Weights of a small GPT-style language model, trained from scratch on English Wikipedia.
Size: 8 layers, width 384, 4 heads of 96, MLP 1024 SwiGLU, vocabulary 14235, 25.2M parameters.
Each number is 128 + 32 x the weight over its row's rms, rounded and kept within 0 to 255. Layers, rows and columns count from 0. Numbers have three digits each. The size before them is the row's rms in percent of the matrix's.

# layer 2 MLP gate, 1024x384, rms 0.0902, rows 308-416, columns 128-255
098:148194085112171134138140099160163151061114112126133138113083162124124137065133139088152159156093134208110141086140076096179117087187118150126125177145188139112162108129136122126074092130126141097156133112118138161156086129101138099131062097089175163133117127078179113105126163156102089165158155109121126107125150132153116145132124113114114103164136116181160138138057178170118086135099
094:163160120087080147123101114085142083144143083135129090095122193135143150102092179135155117156089129107094128186090129131146172147109127087123184150110190114097100125145184129129095155184171139118149119231118132127161129119137134128098128159154157143122167093193144117078147100130188160144162130104106134103170087071149079210101073108125128099109167166169136157090137159117177115112079
092:090156135118073144106106182179119111190140163140092209098128120139079140164113086122150141218163064143091094073095104218161101126098108174109116093154141085079175095134165144083141119147082133144095172214083083117185116069137118135155152073132136096112161118119171121146098137135076090157154117209122096072183089117100155123128142094156117085137145130106087089145062123144122133191105
086:119108134095129167101155103133123109151167111120111165201087113047136167135129124105146098123146119177178124127127124148089181143054119081111123120160120107095124132100136120143162142170104207133071143160128147118142085115098176111085121141128075116157149189148186134124098119074096093157157137103050132100113111190108182089086098176125115124116067134197139112117141169131125130178087
099:183126091150094105094120159076140094136122163119144171142105204096150147142140160110177168175159124092119138140183112163147137143179111161102137076104120141136138142144141131142185175090180094166092078087127148116098114077092113113128147134099153129130097142120088080129123134091131142133187185142146109097101157074141157110151159096082125103124128148149139166103110125127116173120091
095:134112069177085137109151104118194098128125086104132074149169112167107150094180102112146132069131134129171091086173169151134144113120139145125139107142120128103109156059137091157082160098092135101110131164139149132108105113124129141131187097156069169128145110119187116086085109127072130129114144111024174169137144135161142104124160127124125113168127205135098103136138137077161089165083
100:180141072098088131192080152051162089163104144116154146067197080163108143152093154126125151132169095108118078151098122157103138147196101136158147186068106046148135143148166109092178195136156097128125106142175155111117176120082110106186081121148125128061167130138112155149131117092037123118097117155142166156091131111141173161151116075112118114136115141115077183102155086101137133096122
119:107121135103066105119141164112131101137151137075151153111099114097184152148128061163086187118124164155100111106142108139107137119117147120161142102150118159141158155113125086161098117115149166161069105147137152123158109087160102123142163144117150158129140180162180094167126124133162102136195065101073135107148100151126153176123107107120168159137121151150099120093114125123146076156162
104:122101147155172171134162107116119119122075197122122157168120104126160118147129104193125148133152120038165149114146137112176115149035127117078152092121116226134133127110138148165139058169120122087098051212161141093135135155164148116090146102150208151110064115171147122135128133093135114132132104125116095126176131142096115104142122183124096084082120174189082187142142183091138146142088
096:117098131147158125158138134100151103156141121139184095130114082073079089095147162117095111158150151123128162082117133131054093102112170105181184200181134078161093135098116092172159174118083118104172167142164111147186060124176047078135127193134159145063130136143071141119099102238112103121203169103117097091124098118147121141126097148141128166132130159106106143133121152137081085124122
099:102087085148156199123089093120123090124122109109159147112161167132173084110183111163113147135157081146116159092181112111133173143111143215153151165087133136088116125181164112116195163204140148122127104096182083171126157153192128168132122034080153098126068063112112115169055122120105079128145128119101164106123149161150094163114112155145110102100132148181157145130176077100119104154154
090:130066104127118125101147073158148116149148147051137083149124119139111111097085121116127071167144165081101141089137116172092148061153173117175090073122174150166126131112173123120167141111154131161091146143114128098151138174058168136145106100151172144134115133131105130129162149103162185168169158091095151098169162132149129151132135141149132069159126119092117111165113101179125115134082
090:102105158097121117127114114167125113117105132139117117146188124133135157091104167124168146076038093117055101094126153085160154084049138092106146139122179108137121069089081079153146094135135148151130140127084105131092118132193191119069178113106099101163137120149150174221178106142157108130179131127168125089120143098141147164147127131142112118157068157198154165125117112152123117089116
101:178097120098110126110083104144099119138111165128081076135050118158129126199105144153161150173070128194164117108124109133078083091130102095154096143144182139101179174137117176180153090090093103176062148081134175103124127165113100129109139157190132177078112103096056145159161146128119108101097123119164195118124115205080179150140151097145114104099090116111123108142096104140139128106125
103:093080097164077131113155181152106156108130173123138142128108200133120157147133129141118092139159098128123122147101147121171128051180122052086169212100186179098100157129160123150089109114142155166133138116133147092113124122168147143120095130131151192133089068160097188142067132111146142163172094142122137107117097162106081169158092156196093141099088124167116152168140136189130132122154
094:193123095146068112134106119077086124122132132086114114116076116137139077145161095132164134114185114177087084090137101071103105119083143139135103137115192154129075138175161100111141130125152158130089120139174128161075129138181111054169119150095131142135077075084078164131139114117101050133110131127168106048120109125062139090135086158139128149144119110073143146129156109084127087103156
096:107080089130104105113115175119156108100145161057107128045093181080083093120101145161068122084084080107131147112078139097129184141169103145072140109157120132158115102123125119083133116126132117174158122144092137161083150118133089163126127064132088111125081151089104165113182133124127112098171108121086083021194100114134124095093132144172115083101152148103139065125100105151144129109152
124:156122137100140085134137097147166131187085131141167096161126148090161129179158186135156096115162153119167150103135129154101104121104106110138103151160139119169092072179156198134166158177115151136125132143093158144160216157118140091118114145167183160093151147171146160086101136151156138125144162171147144139103118126161133134100116128146121121128074145123173107148102116174144082179119
116:150128130153148080114096135068164146166066169128143176102127144134154127114181134164089085075164083019134112148089154047085134065121068106143175132124081096145121126142169162125126163121102104140149100108104126130192130138078153124113066112113121109162133144107154141118115113130116094162089132109128149103153087124103135167164149115255224119132119134133130182130147114113092054167115
099:107136101104120091072128109154120185112183099187172146078132117118103142054143152119124119124122136118156101102158106123158083096160132153157119098121157114135074126101145108137096115122130168135195105107182189125118063182109153134145076124168093141142192113185125084123197172082103094134160143135122146153142135199122104175112132098190132093177178103126104057151147148160147128105174
099:173086169136203098107094154120124075168157094159119081144176137112136146110078084113164117079147116137138154110131138114083122154159104116135134176114123117095116128085087132152144142164154074086150126109103144191096194102116133150120105103087100117075118216116184129103123161113169180141122117138168061164115096130140115133053188105152150122087072152119106159101120120135111131160128
090:129144133069147161089080112164168082116134153136126178183169126090144142146145146151146113124190147093107149135167125117110182072147117143087099150117117110184125164116140097126154150157146132107149124061090152159124088183151115087082116102158166173170131110164105139102129153105119154161143103103143056177152165118136069040162144114147111147157081099216097133186202123105159139128074
104:118140099131166135081094148094080145149176123175126112119142080131161093101112100115108048141170094117109139131145099134144101170116124113127167142057084132101116123146143064152089150159067126147109078128126151154098135126122193138117097139167102117118149213169144177141131209045117100094085208107137130137150113113113062177098160105168111146123145130071132059132131121099156078154173
099:148180128177158041119088090137151152138141084108094181160146162120122151144180117139114175140125147102107112172180149114161137116145112125169138154138106137163138125113147110154147131090065222129132175128129162170108158165148131156159132075072071107096133109110161124128121116115121159139157056109088116135122192206150115177119071137103121119134093132165110147087168189165108136106098
089:124192113115190111150130079142100097122111136197149188150165131121064099116131145144130139175141079173141161105170128140132105129198176148119120156134166082110135126125149085166119092049074119156116196113119153152130159101088087195102124119156076085139135156151125147140076115145155074097179129143116160110119176122137101156166135105126139132098173154143129155054138105139118159104152
100:162095102147121165147138082129126120141096149141124143123095124154148075140117053161125173104076113068164135108178105132119120128194087150093158176126138100101120125125132107090154163110176103099102156091085149175184177102079149117063088094145119115127106149141099112142187188159161098105090134172112152196105145137107112173164139123147138128167147158045131121138083078071142136117142
095:118130126180111152160139118127121182148132143125067155085148134147101139156139110128124116115204084134144114128117140166104117111059099204090137164141113072134097143143157119131178115161115091094140159117099155097148100112143132170162062176091084150139134120120102116166113142126099164153127118085119122116119084132117181126118077157133111046125118127105083153166088139096079117151143
093:142135109123121120190156109157175136148128139102069089132116173086179145182130118137079154087104118088131103117144149121126123118175072081101086142189153111097162067150122138110135106075134099198140124135108143165161119121102134153134087168138156119088123096101134152182109142122171083178166133106157119098128177174111094168103081112122130110142112157079087141075115142151139098134132
098:141180143135096136147134111149100173097127148102092084108134074118141135110178108074147099157101164139081194099125102131142102063127134146103202196143151133126122065092138153155134085087118104072169071182147181128142059112145161132095139134143153085149156104112130170144139111104149105132119125109076112134164127145123122125176156174122125137069130128120139142156099166165161125126119
113:130116130099153163108153145119102088128089165061093114147167174116132144109145167199134119105091131149103117123105090137091172128143112147100105145166153124120129187108211150096106159028130204114131049172141152129155157128129134116069129123158094084176135132185102153131040141105140139095175086129190135090189070123147137118152144135154098113108144174151119141113059160163117143107141
113:171131122181121123126110171158068142086119099166146103074110156090120130082139091107108141114164104096149087140155160122208103101082085132159122107169149126108179115145095162151102168163079140130067157125070174125145146146176106118140174174058095111111146096151132172116123074158132083079055109134137106141135170114177145136073127127119182081138121154104112150177112146131162091110115
086:151138130164177132150197110127133075098104134132119125118124169117191132160135159195133127160153095114184131143089118068124117078134178096131149124169118127187120165102169104126181113128105140141144160121145168119090143129189116122130129098124121134108147128131086128124191124204178123088150170145126094107112160127115071122142094125140152080145097138165163128129124178159113062148157
100:142106098121117157183131104137146133145188163120117131135093116109099134160134187143106139159123128060069146167111147145143178082092116120118129116158098203097117132112108187118126082125184110133134158142122181176102099182173121133120119131107199099113157119107159143136081143143130082091160099160104052152105116163138137137078121058144143169212116092137148184148071134171139045159093
097:124115093139132158129121135124131129082113126112202148088127133139145136148128121159152121178130070162171129084125068157128110167149156096095155100147138150101129091126096157101169127100108167085146117088142108157134096085128139160071130165130187073101085098104100174142149099118113137135057147030078128119113119199123092125151163172087081115109135124106120087110112096096113179135187
094:079158211139144174092114139179150145107140107130170135116156160105166094150109073112162058140107133139108166103117144079115147135093152140139180148101124115105106132066159103175107115114140141114156141140161159114209129139170127113164129062082137106165079113063126166113161119129163126064166106135101071173122127143170096110153127122122134126100097089108111105155128163098144109125168
089:119174167121168167102151158179126153177145157146113127150149104132150131134140103133091096133145102128086065106142216135105138135071136117088130119099126099113169143147161156136178112177147147142154136101134209168076124083127044129167157115176096147214156121131150111124144117154170094164165158141168136112121124169098060124114106167175092134145123152175160100059091123159149074107187
093:129138129169126076137162150126137164157116123124099129103161182059112099144143106105147117165098158111079101153188133090087128069138158109115130168084109164197107135118148121162094183114116134110131213133105148035083089081174130132106117099194113103162154113101160108132081093140151060103094162135111125130119156087117154157118094093152167100101111119134145135184148121085196115133145
107:124113134097203150095097121148130073160108182145125135112132188125179085175087137172131084130199160068131118141135160137129155126090113127102188172113109091151122173136124132150147142165156159177155125095160134140114152098155118112116159136148137097147058102119138115194154091169115217144140124112035148073125150145146161128188170074109124126158197123086139140136122182119112104189120
100:140108131130145120180129101079119097132168128038156118105120131161125155167104128131120135177123098133053076140128057114078099148074157104099125131104140129113116084124147124104094192148132096126078130158180082097201103119152133111096194134088119096128141117135181139101127117201122168078118153146109133118157159041119146092078070151109209130087128084121097137179101083128128171156160
094:109148040100157087122155172098176121107139142143111098140096222149178176130181157093123151126139108052123163158144111141103120113119093138146108181170155123125124102129165096196123147135112116148158129131117169125184129120133088180090108070111126067124079141161140102158082171166134104165122146143111131124126153092137129150086094138140099139134142135111092127067098119180101122084156
098:124074119155174116179166129176158113136125070097087159103118194132114115122150092146097061109090122098118125105224154131144142106154126142127121095140108144138143126148118100135175098094119100099121100133180134129101091108182139120134117147135174089161169118079156099136155182100171055126097113155151113061164151173119112121108166079172074125176101128147146110139079145157072124141085
101:124129117134146143079121099109125139098192155099133191158144206114161084101086189150122125157130072141126141174070097161150155111110127123117169166143164105089134150181157089078122126133139150113094126175173189144117100098154154111083093202137114110130143150128117156130145110125142136198140127085053119151128066106154093119162131203150082138146114095114190102126120216168133119135126
098:129171074119116100136121175046121114142105054149201097100124134120122123119133149124152107177114141116154175103090088161063217148114142159078146186063165110070088105066148145053170189137150120130123080146111144089110177156146069098094098119130188139112110170125074168107142145128190154131092130153102155082133091126099084156116109155140142085086181140127137133115111114145106131181136
104:112084155137093121167060127169178160102153135133092070093201118150145124191137100166137126139094082183147076113102113118117167137076101052119080141143154184130143105088116112124099159192140161097108159116166144140100141087119131128112153071118156103139158133171118146130132117144104151106104093127149145173119102143112170119116111137179091121165148147120119116122102162168150151132141
104:136135125162114087110138111089162092107134123139097152142145179144139123181123156109100193119109171107099097120135069154140099128123118114193057147127192099121096107101111154128109121133169152083142160098128141170136154119151135104128114110148189109112136166203076098074153135092118153113119094136084106120131074091139110082162113124104101135119116113145172071047126068159146131111181
098:182137082125072093189119182102088184100079117127176162135060117116104074177087140162145110197087147173129144096076168103129162185087167139015150145196139155087051126167118110121113106138123122112141125153090171145182170128142129087177105124173107075125123152175118107115132138140124110133097125096135073131089136142161069173100164099150080129140176112133099079143071105167096069140119
101:188112173139085094121098112107089123128151142098150125109132177153131139129036123124159116072144063146151129077124090074136148141135122143150139174103150136151129130136087102107121156135150096129114097142146065148126160091105123139129130174186135081153131112171146155156182125220109050139151198109131118109107135197177148098108096145091204147065093142114101163199203125117124171104094
101:098120106106144104145118080151161156141136062160118126083131151122128119153122161138182139159115125109132164131110146103081162129183120139160138130160182176147134087152136103118082095086167170145155044139069107157100092098166158143137108122146110148191065127111121083150120157088155154114155128127104121147137135167133078116145123067096096114114140120148125153151108134176153049128081
103:155142054194146148115100137075226109148139166165190119161168141117125109091136142075155068159106129121123130108125090040090162129137099073059154136158169120159119140145152055064173119116138121152151107144138149132163150176125184154085113142147121099061135167140138108137118152108121092123106129141126170134137142155073081095177114110126130165106162104109147131104136137130153129188077
098:107139132135164098147171082086108124091123139154135143118109155090194166115144128130139088167123135180150156183036109113133138108197093132114116128126139115132106105152121187164104108084108143129131098171130130146001103082147080141150106081114133120137076094127197109147154133127098074139144117077096096109134174171092119064156155096071077114054108215118129109084131101076134108160156
097:146118087086079170127125095053126123086088072125120110149091148125118114085115110124095100086136117049153126133151135120083123138124143129118099179175127144085095157208127121086093141081173106099113112144135084117077213180188174066128153142205097133162133129154074128138131190139056101111194146106078119142138142135127180150127125096204105092169141099152105101099125124084105154128132
092:077119099086098087163100114132106153075149077101165113120104180088153133139158112112156116198144112146085114115118216101115140121143107075160147157125123127135125110103064180119125086135070112152115132160103111139075091122116109155104175141113122172082103156111124136070114162132068146132159141153094093137148139163231128077116122118131122119225075115144095177122055160171136214185125
091:090117125148112208079140152068199112137112156085152100093113099101184094079118115226142129097103141169169151154110105137117128160141025074170151156144101098112157120214092144162159157087105161084137151107155146145167110106145122062074144127107178108170133097161155164129122158118134121198141083081100082077142149081126122151156156154147108085103091146146142113143114109156155082103152
094:143136129184106179068138132150154101030159108083136081158095160137168162101167063121144087135091097101093019107117110194195133088113161074144110128084149110087123148142188044143192109064117113135112127040165104130150108110161134159120103108116154132106195111104096129173155140136122131171087164125129164114162121079136124180159112164153167098169126116106157153080116096121119047128180
112:070095115111139098136140157126161138131147107095160141122097170128092144128160125152123107092166148126121211156122085123129144118140155129109094193130098158129108141090207184130112110136154148096156141186104104140163124134102142149129106146158155072120121136135142147099143137109160112140084077083127126138060069187109098132147186147163117178112130130048134196136150079191084165112138
102:161132103154160124142093122137100190111114123098095146109102137133133191169124191085095023146143157171182117085103108172138133045119090125088133149146084141176141113127153146100115098111107120129102151174083190093054154126115103148128163108063155102113101146143050091143109135179156102098147119136139080033163168129182136153102133130130135126107120136198114145144143124138097146130088
099:116115168119107095124136122139081152053155173164104100180136140195173178106142118129165140198095137231136156134140085162180142175129131048074098137177115146189096121152125107124176140081141132082155123118146124153138121158135057091121153109128129139167154106162202156196139173097140116142102131142127154125124130148085108115142104117141099112175111132141181143148078085098098123133073
106:143163095126150129206180111163180115169132091139085119129175095178101140115111060116095149099106111138148083113134127159193125108119200130100126126165139127185158164128148144072125106155166152170106079085077153092174163129131082100092126136188096127062160177139117162113139114059089208167059120106090179121110120124160125144154109161083109120128107091189129172175098177128156104135135
090:175123147105128137167076124125155063150157107150140092169119140115120168139028091173151106173176137077050088115185126158188100166162083128102132113099184072088130153120127179081159092093124145089071158092115139111142162062151077118112089160131122127127161102122082187160101132083086125125092128149208176144166073130150106106127118114071161097137106138102183225046159173088140180122037
103:128137131176135118137126154150117048134115138115129158066077110120114121152113142121110110140049139144105188098143123124134120137122115132145191108182124134140133148121178086126112101090149104125163109165102101104154121143216120137122100114165149166126132135092127080200116174141188142164110146126125120071087180099129112117090107141169090194131133169173110137137144082131160122140118
100:149228102176104122092092100105141077108129205121180136099140115134118149143164174194193110139060107137060109101093121133132173133056153127154123136139125138136192097186130138124093114069165144101123168205147101147179101079162139141180124144141088096103156128160103157147168167106184121111107138118089131106100138134146128128149100089148128120142162133084090204148144074107159119118113
091:087134152088101112157138151082168124130112112175142061132077121130106113149126115166136098243135080131167137093129173082096106143147122143132154127101153097105148171186098108159081104148123180073128156107080103140164144141142090133143160106137180079082123074162122128177121106150094106136151098092088141130160125154134120132092150188124199074159119152117100186173118122116124166144131
103:153113105097073178094142133127093102103111145169104133125097146180097149129102133105101138135125115154134099094090177133140111132099173122141170117075131134143150167136118086137158160138119103122158123169162158043133129186100184172053152118121108228119130171118200120062169138129114156153143162100110168147161125134104083142145125148153132096152118252150090141146137139084137101153123
097:138133114124152112134156086106152082083128164139067111074193132144105125109132181100148159122132185131076165116141096086106126079099119138152107187124162163113124177117076169171140152135155224141153146090131191083128198121148099182105143158151165060092165086184148127091068170165195182117120127079095116120112075091145042159147102132140118115213152131129135174172070139101093111055154
099:138041135110104196111119135095144097151067115136120126142098128123147132034169143098172141134136110136128117149113152153142117228128114102069078059137140098170094136163115082109102180133083129128124143119100148128062170146098134122136123064139118141112146097161170140116101109123200183105112072104061143111089045137162120118125118168131067140126140130147127134160114088082077108126159
098:098136117115153139158139116084132206104154191084136075105092123148122119137053144139136136144102127138165103109140110169118133184184120166110083139121113132122142153134123109124121100146115121119125120091123069179122115118066173118119131105166137121136165110105106103117128150172143159135120147098125159100113103191084170063094104093160107132101144163150125166121069100144158202114076
101:094096089121125101111167112103148124102137128143068143145107124085174115090187173068121064095106150128186137069078163118087147069097169125117112155143148083172148137092128124138210148082105093168126119129122201138110138160091134085098170202116132130136118157141096174127155147156128140139119164083130174128153041121108141175047094158124101102100160097074126095124163117124178107097153
101:159088130090129106101088082170097109123138114112135124110143127194098103100134083134107195111083042165109110096081136165147110110141071161149117159109151083127096102057101123149088135118050107136140161163183122152159072094110153143149107186139107098055174127131140139209103132128068168188197103077106213151120136157070158115167121162114095099180090197113172169104128146126128147131136
094:170110145135166104111131133170101112168139107119120112142152162074171149127120167154196148078125140130097114153150149125169125142105090090110113121163146131164121069118117099077092150178142081133093126123140159167111151121150208086159129070137068093068084158181077098156127104165085106155148078074151149148165185134151115076139104112113121116099147128089187165152138114108090146161069
110:124181126160106114175182164114119132112120137132188077099106084207135132054090138119098164129154105118110155110184158090121141163143125200144070161036095069115104175151143072122164116122105153129209100050110114123104153102128147112130132113113165163075125134164148144173131095166125127088120130120135088116123158117100165116199088135152125100112125126114188074108037139119123150132124
096:161126100137109136109139079094142156126196075163160090087179067126135113097128122117185140138174124140165142097153103140127238162092169065102111147101135059128147132140116102137143117090161147153115138136102150074092169093119141158205112120143103138100136134112142145123085114136101151081152133124140158171137150115096147139110135062153118113105105070114154111099234122124177148128166
098:184183135087129115131122122148125112090115158175019133153071156153143104086104136171144139135125122068105197107127102102099116081109123128115155113124151117107122123125113101144130109187101125145155145141125110129119127085122152127112100182082111150101106147165138081098123110101185141113175129118090063114045111068090094179162115133122123137104130125099134143119170116149108132157144
106:193077086171159100127125151182131133174132076078112135157124086182124107092206115130100137152133090196123165104094159174149138119111154100194076116207123140094147068118157148139130125148151139174135129078162099121097090118145138153113121144121188065173109180178086145116116104132100131190126136149070062185151099175114104133077119065126144159061188118151080129121139189198095119132124
101:142170148068125105139187082132159123137159117091104137117141081124126113111088129087140113088154160189153172137113080154126120122117137093170108182112119125127152128117081127092100124136097142065074185129127185127152178123099070106149100107164133101101143115073125104168167165089166139097156093114130118102124147126135134190124138148131194130201089116135100167130180122102109128095121
105:059097126115127151111120095139144165115125141109176147130088169103173090126045130116121193037051138140147094050100135083132098102089123088127139084129082083143115151198130088132108110194169076086135131143126081159126132172114101143140151159086132083145178144080160190155111162103157120137131169144164146135126103090128079150141113080145148124137125175074090096191131145105143129119131
095:157114163090106119097083149118109099104121116112110097075138111142111089146170181094099116164121095172129103116154139143132131148136136154151091154116193120113119053160122118083139039110119135124099187050091132105114146037138113082199077178134121122118095121163110046147120161142090156196136165113126122128141219158183167148139144146162115089062122098100071131103125144156131153167133
089:145162123136081142129137089129137137144109090138146137162146145110136093143129138106180122085104121159104120108140091107074108152088144144157134147140175175145114116137112104110071099122160187148118126085166102145099097141104139093081154143131117132120095101160177118129103091097094109134063119107085056115176097097139131135124104130122061077088158149104124102137163101156127104148120
096:171095138134108140125167121176061148102115188098047117130149116112137130137156122129148132157089151094089109106155157137163076129139170159123122119131137097155096113106148159135122159110111104197104116180119159066192152141148111141120110118107144070137152133094143107154158123098146154125102067058059143063107094092144132107114165137111150091109112150153138086130109110107135134156111
104:171083057118155178177143143073124085123078147121109118098130166127174106134114168121111095089145090065107075137126090152113123138124178138136147093135144134145144139118145179128110094149146115153088159140083141136126129177104153157170141108139128087098160154162194114155104112210187169143088116164136137108170110117098043137182133144127138084020167173145120149153130153156131211151117
101:135141084138115192124163106158115051107148091103107138131155111153115107079157090072148198146117109114138168163072124135130174109099098115080153133103160123082060126098136141068127121156161135135123124121090110097098194110118131131105131163158142090145104110146111129107086112189221191151125070131158072124177110095147153160090132145118106128152129127105136105124127154061170129130091
091:111085140100149148142155142132135140141078109198128164104157152134143128169139050117073147166194164104193167111086106047146146130128109095098174109163071148125199122161089141131155143128140108162102080088111086131162155135144153129133131158135139078083094094172146141145111063105065123141100110118129117159126122155163068167122139139089166045132168098136180136132177114128138122040156
109:136132098129132076105098154072058107117119121077173075066103104134178062119167099123134131104149155181081157166108151120161062128140065127052121118080133070115179101136100124107165111075124141143163135119081177141149153105098137101114137128105081176153131106117126171215153061121103151132064076154137149096142128140138112097150154134150104092148164138106152171126149096133074143083193
111:114132125159124079147145144155110109049171125133174122067132127110179167147137083158206161120137177116138211155092159177069178098092066097143117149180143124119143120156077092066131130077108132142141057179124130157128115124140117147138094140135130153094112106167199069132142161177132135128167099149108115161101162142147130099131147105166191139102129143051173086098142096133144038151126
091:096151134104150157105121137088098108212190122106141132122111139127149113096076130150134105201129141143147085161132095127135144117106156121144168173087159115152107137091148101149153133103108158130158141106085140119106158124092135192131100148118071139148084167136138079074054128124165117115111083187060104146155062117100174121150136097103186071181116095115149111133188121140135131110172
094:157153191145082125073155072074199110133124148118147124182135113162178132089126118098145180122125105184104109149108174144100161134092131141165128078103120082098146165108116168139155102133186137135124145149137123148171140120128135136088165132131135132079182114145164146091162097131106138149174058069099138104125110104095127117184136067133126161166130156129141171120115192144111147151172
095:125163153142183110136157176090109154113119078075134145118151165073134133125189137107150149088172128097134111119135166150127134141129107105164115113126108118111134104155150119138115141124126075121110083121140105146120163136125104142155187177061107169065149103101174141174064158076153164107138163098093146169140222097117067129124124132106103106120119145082155099160103097133122127156119
100:133123125176146158158188139140082154122157099166075126097168151133152149154108153144105155115169154190052120149133142123156098159174142158114111086152107125129132125079120117106129140149112137170129092144097106124104124120146124182170088132146099126108082227126115171100145106159089110120119140137131171160049062127099152144089114195106134150088115135101135139084141138075123174089082
114:151126105147164086078136099124142102063119184111152157104092030117146119163158147115100089088189101102163117119065104129134196086187121129086083103114140107109162094182112153127110128154135125129147155143160161135124123085077175164171136132124138100097123132121169082211138115126130117162200151082196157146108161172095130113141140136165139160148062155147117144174113124175129096130131
107:147131068144115119155154121127103123142202234114143134137164129162093176141100174165143138101176122130088132103141083215108187171106156082139141141087111160126117130202146119087054142149123118160157145069145135119082108131117139129140137142161130094181107176114079155120130147115105127108159154144119130149107104096173091142124162097091164145116148110125164145135141163122098164149112
094:168114103153047107159190117118139135135145164141122146177131107121189085047092100130144142136095127112061142114174160067104150173073153165192138120126127160141114134132110157111128138072150146173134104058081080169121112168142095105117158122089172118064093163053099137126121104186169175087090128084085075080131149169117027146138075129121086114148149150124134104159087168143126104125094
105:199101140098150128110132116109168119123201181137129080178122097064121120121100117144132124123131136085146124139140123141181007188132193125114137088158126115071113114113111148097132066121139062119146174113125098128126106175162107094089133133113188182083114125114125167136071179106122113137106166117157148111135181180115111187144118165170163093078117103143116147146098146180125131141144
097:147106137108148155095152120172126139162134167124156076124187130065176131107157065111112141169166112121140171159086090143074077102089108149140085128171138103135139132108190149100166120118156083177165128070155128167148074176108099099130083107101116115118139152090184196170131142062137143143138125122046079123118126170184104128192102156078156087143053177121180182158099122116156126103084
096:123100146141124139145092111124125138149132081094143117181117143058094149121203182109074109110152113127127121112128096172168149073149182177093144145089162189099118166131049104144065131104132078115118119109168074114177077183126135052085079107157108113088222102148141153119096161124115112101136198131191128110096073134177160124146077110129104129078139129115156162074126148147115154130142
113:129130141106128159161152133131149123098141070148153130105099121143166149114134149152184099165151081137124197123156079186083143086103161144163162101095147141088148191140114142105112159172080098097144152243139144064135139193155096039151142081131050104115100136102130185157120150152157146116110156086189167112174119154141059160134129128158113122137080088135103219156087104139149102097134
104:153144143100096064133188157130144157094158161121087139086104149098130108092183130117146079123145156084150182117129068165149169118074146129178185124130166131110104133127103065118161163128151149152159078206156125166117116103122125162158146115122143188142127143204125144124173067103087127128180073139143132138156112146112172216149141118162106095096086105123091146148127133067159093124169
094:095145116138147153135102115126094111026223154156151136092105128161107098132129137085122184159101092164157118129125170139119128133130163138126127194117147109059130116158122158127106117126151116172084135125104073095106109098087171122148105158120183131219116150118079138165126101058139110133082088101116096150173099130125165149119132095115116160164163150187144182097139124104128197206120
099:119150147186095123136194158111157181054105134079121127096139123117126085128094076165143127135095155147137152150167110152143122153103126063140132165138100134063129120145154132152068127090048127056132106126131064130136143117118154118092153161140116193104099114122144149144165098138093111148130069123103176124175089179147160173139109094161138065096113110109148122096073118159150103099136
100:153117089125085099113159122081134188118138121152058161172132113149115071102096076101115100123089131150131129063084177146127123098155103196119108136137147110109151125197118130125193121140152166148179142146196135134139176163202131132128128132120136140116152106113169099125149167089197079100047174082105097132103136146099130133064143133139127154157114114146129160128109229130139067010148
094:140171115126183107114139107097140089134133109082126112086147147113113080134111125142104164109036101186100187120168106142198121139155137126095133116118143147136108152160118073128107125096144086151109101132097123125123111128126095089142094142085134075124123158147149057105101159132108151095179121102171152146120102136140126133141166124115153136182155103118138126167116175082105147114152
110:142083127136038158126164124114111149111065169102100137113083084109145124120123161104128072094110147093096135083111133173114141107170047164147166114187186075138150084150070121147182093098139105156072120141127107065112200080181089163093162147121150160132100093128143123176124131148108148109168093128118175114171139090131127086122183118170170095102120065102177215084069099097139084154147
100:121147065120070219096145196163166118142128101109123152176142119072131089137127101158081136092166105121178172128140122133130182149113187092165105114085166120158156061127119160053156129133159131117140098096144071121147089099137160113128128112110110016151117117158165129111111122119149161141089160138197055115142080184136101211105160179143143113150127150091073062134110086146135148083198
093:163147109085109167138106167104107139100110140138143105108124169092180109156100126164111136116102096135145097039129135066112095085166126117101165113135088083110108145162098117117100104215093098078088139126137114180093148160132146133133183166140120173092152106145128149145159093089128099090113100120132133140101147124105114226178146148197134114106131139100161105145086110222142096160078
099:069144130140160105138143071182106110126086160095131126129179183072122098112142156126103150124144155137125148086140156163157147134111185142106161127074158155158067125118133074076113126120094185090160204094144100148101132092153147175118159168094127108116114066149148121170097147028044121134092132140133075089170155076127111157134117155106093103104074108108137128151081143146121101163148
094:101101074144120148100187157122129143152058156092107132149099195166148188152063164117210142146130090127095143131094108191156071155121106155207154139120165109085151158099156096172091119100079131092144173128132152147100141075103165093178123126141150119110105130144109137100155170157133153086132159094172117141165133116136150102101132147143181093127120180132153118131168116168119139178073
095:097074115148123133150153132150109187135151097119127136102134208073191094135103114150110141156064136101113165085166105072135124137061140147140137191163149115087121142225119108062135168099126079115081130108153084115112131075037177129106130078120109129112103089111170108133080154176120128146108075167115080122096109121106115152149135109148171130110189170098156124065142093114115127143116
108:107110200107123177147112106177162157096155125091152130133108103075115121118146129126096166175143101097091114139206160222125172128144138117208158165168126089107173151144127151075097112131130156116157117121170120084172073124137168130148076135136156168102087141166136150147082144086113178096063084124126124089120094159122111095107099122126090091098108168068123207099214122056120135150074
099:106140076179094154113091082171148150120111115081115120128095100165180115132136179123129163127083154112087101080124148165115121138147105141105078118126101110147164139121145133160166127110214091075097156110120086208118127085221156093085144116122127148112132154150120139125157119116146116177148147171105162161130095157116129143119091122107141185140198102113159152165083094136105159133144
095:113120204200113120155096085187138163112148147107107164122117137180131083156120096159078121083075159167096124103106130203183105119146110080097124158130122078116184126126150164116055138103151191164106138132122114125135071170124137149126164154037135166093094130092119108149135143089093157079103136073172139110142107089117104121124144118166064155114142141146117146124126147113171105089121
100:166159061150140096116119098102082197078125133114079135091170108162132128095084118044145091156195122114127147158095122099167103121114134137088158156099177065122120146130168121102165107082092136122172187135116140124128149162115147120090122118090103146100141229078107102108134200087150117172146147097071224055152137120149199152108127128153115164109159108130144084094175110096119084110109